python train.py --n_head=6 --n_kv_head=6 --norm_eps=1e-05 --positions="learned" --attn_scale=0.177 --parallel_block=false --init_std_down=0.0251 --grad_clip=0.5 --warmup_steps=200 --seq_len=768 --doc_mask=true
Each number is 200 + 40 x the weight over its row's rms, rounded and kept within 0 to 999. Layers, rows and columns count from 0. The size before them is the row's rms in percent of the matrix's.

# layer 4 MLP down (transposed), 1536x192, rms 0.155, rows 853-860, columns 0-95
090,148,214,185,132,169,223,219,184,184,226,188,148,208,280,183,254,233,178,249,223,232,178,152,149,213,232,209,158,150,243,184,112,251,167,234,253,253,226,182,221,176,157,247,174,264,175,229,136,198,203,193,212,205,177,223,173,213,168,212,197,242,168,163,185,227,215,283,146,251,268,178,209,235,233,213,235,224,156,194,212,198,187,168,253,190,193,254,218,206,254,198,197,233,136,170,236
106,273,156,131,169,177,151,152,243,169,253,162,186,195,230,185,141,167,236,210,230,196,164,139,205,253,220,167,151,206,181,124,230,126,217,236,204,176,249,183,147,162,195,213,315,164,217,139,199,152,189,165,183,261,234,169,225,154,266,168,174,184,204,219,124,248,221,210,182,174,181,199,258,185,225,140,175,226,207,230,118,230,186,181,174,248,218,288,224,134,179,181,150,151,257,202,166
125,128,168,230,211,195,236,220,166,224,198,260,141,182,247,184,208,183,196,167,193,211,198,162,187,213,215,183,169,199,289,265,218,195,148,107,149,244,217,186,228,227,209,162,180,152,282,163,111,182,171,206,151,199,176,217,234,169,204,219,210,192,220,191,177,176,191,251,219,200,170,261,154,152,204,200,239,249,226,190,211,191,169,144,239,153,234,216,230,172,258,205,226,213,203,164,155
082,163,242,211,186,211,138,130,262,180,213,206,247,151,129,227,187,208,163,206,232,154,176,174,167,236,193,184,176,192,201,205,222,240,275,229,183,170,278,142,184,234,260,253,250,206,211,153,221,121,231,247,171,139,131,177,150,191,158,146,164,196,219,192,248,114,156,223,197,270,239,181,223,207,245,216,228,224,140,210,135,169,217,266,168,237,254,227,252,175,219,177,270,150,238,140,202
084,232,233,259,252,157,204,235,278,200,281,221,245,149,190,231,235,189,272,216,154,182,194,144,217,248,256,220,182,184,190,114,218,104,180,204,250,182,186,232,172,213,185,207,153,229,211,149,199,154,144,246,182,207,203,135,230,167,223,249,248,236,180,276,195,92,296,153,157,258,228,229,209,164,106,253,207,215,174,245,241,164,175,197,222,117,229,197,200,169,207,167,170,126,158,240,206
108,211,226,172,249,189,165,272,215,141,113,256,190,253,223,212,170,256,190,255,230,238,128,225,127,184,137,154,266,193,204,223,142,207,178,167,216,169,132,209,223,175,291,285,221,170,199,221,139,276,159,180,187,147,179,155,208,176,191,142,174,168,177,136,199,179,269,226,213,257,151,218,223,210,238,170,197,151,155,196,144,184,240,161,152,191,259,185,178,155,160,210,228,256,237,230,208
077,196,197,231,243,150,230,235,187,148,115,188,160,264,252,276,107,208,267,144,169,239,211,180,232,229,162,215,228,192,172,163,159,232,155,76,244,201,163,165,245,176,203,157,174,214,282,225,234,176,184,191,191,226,207,216,181,257,273,186,186,219,226,271,109,195,227,174,183,208,176,246,148,237,200,229,189,222,201,218,158,196,180,184,215,200,170,218,178,148,234,228,231,169,300,224,163
092,157,129,242,175,141,214,223,157,152,225,232,219,221,252,205,123,197,224,207,146,210,169,169,175,186,288,176,226,181,181,247,204,237,170,164,189,177,203,237,136,276,188,197,289,136,222,264,187,118,196,80,244,230,163,207,206,225,142,179,167,171,155,183,190,205,207,119,228,261,163,206,248,170,242,270,203,273,218,173,261,184,189,223,273,167,223,225,146,201,185,139,258,183,167,256,191
# layer 4 MLP up, 1536x192, rms 0.15, rows 854-860, columns 0-95
109,222,208,206,202,213,220,172,246,216,265,219,233,159,232,150,200,178,181,163,215,230,190,175,301,175,163,116,155,134,155,213,213,93,198,199,165,144,206,172,220,140,192,240,170,238,207,171,187,205,185,167,202,214,201,230,161,180,196,188,280,259,172,204,197,301,119,169,147,177,177,245,211,166,180,169,226,170,215,249,218,236,150,259,204,177,190,211,186,219,199,285,190,249,262,259,204
122,221,201,185,170,207,190,230,228,234,214,184,196,208,187,191,222,171,242,267,158,236,201,200,169,151,167,196,229,213,234,118,262,158,163,213,174,201,150,155,181,200,189,242,199,236,192,215,193,201,211,219,182,174,256,239,158,193,228,268,177,173,174,207,156,153,159,168,199,178,162,207,201,262,224,196,156,271,237,132,236,112,174,233,134,175,281,186,233,170,252,189,130,267,224,275,187
084,180,209,193,250,246,165,124,209,231,209,224,195,167,226,150,237,243,221,220,125,142,211,235,175,238,198,249,252,163,221,209,180,192,153,181,274,182,246,180,204,199,163,267,208,193,202,188,130,289,161,184,222,192,227,208,247,183,202,241,211,204,177,132,202,222,196,204,162,178,155,239,205,229,237,238,245,113,208,237,191,231,220,166,201,218,148,158,156,160,213,227,213,118,163,266,188
083,231,196,163,227,236,234,174,148,190,186,216,204,127,214,161,112,189,126,159,207,184,243,223,164,160,221,263,238,215,256,249,137,133,241,180,209,214,203,215,198,171,220,194,155,252,157,213,200,258,194,203,259,221,194,280,247,218,194,230,162,211,225,273,192,242,206,200,157,227,217,212,179,227,170,245,198,228,141,184,141,220,193,176,233,277,265,147,212,218,238,180,203,234,150,146,152
111,168,175,198,190,203,188,222,247,174,162,229,202,227,274,239,195,136,188,163,252,234,247,164,222,210,293,155,219,144,171,228,190,213,173,176,205,214,177,205,262,218,219,179,209,226,229,141,226,204,228,248,182,150,132,170,176,204,202,151,245,179,190,234,149,210,221,229,178,241,220,244,170,198,221,255,165,127,206,204,242,261,196,182,253,161,246,246,172,211,205,234,174,185,232,263,183
076,191,138,198,203,183,257,256,251,131,218,189,189,201,173,124,137,124,254,223,120,246,174,235,222,151,249,145,211,220,210,183,183,179,184,209,225,277,234,85,218,166,161,213,179,190,221,187,172,211,206,243,215,256,199,239,211,211,225,175,186,158,192,130,189,180,199,230,160,241,231,231,184,160,192,241,244,180,237,202,235,207,200,110,187,218,277,185,239,214,229,237,229,204,209,245,249
098,228,185,164,185,146,116,187,186,279,230,183,233,231,223,232,141,171,189,142,140,166,186,198,174,233,188,171,192,249,188,221,190,247,223,171,307,239,183,186,195,241,163,199,232,236,140,221,226,251,147,169,258,218,246,130,194,142,197,162,192,175,184,246,247,155,234,124,225,198,180,243,176,195,222,200,198,179,123,249,220,181,209,235,186,261,230,120,192,170,179,257,222,170,219,163,278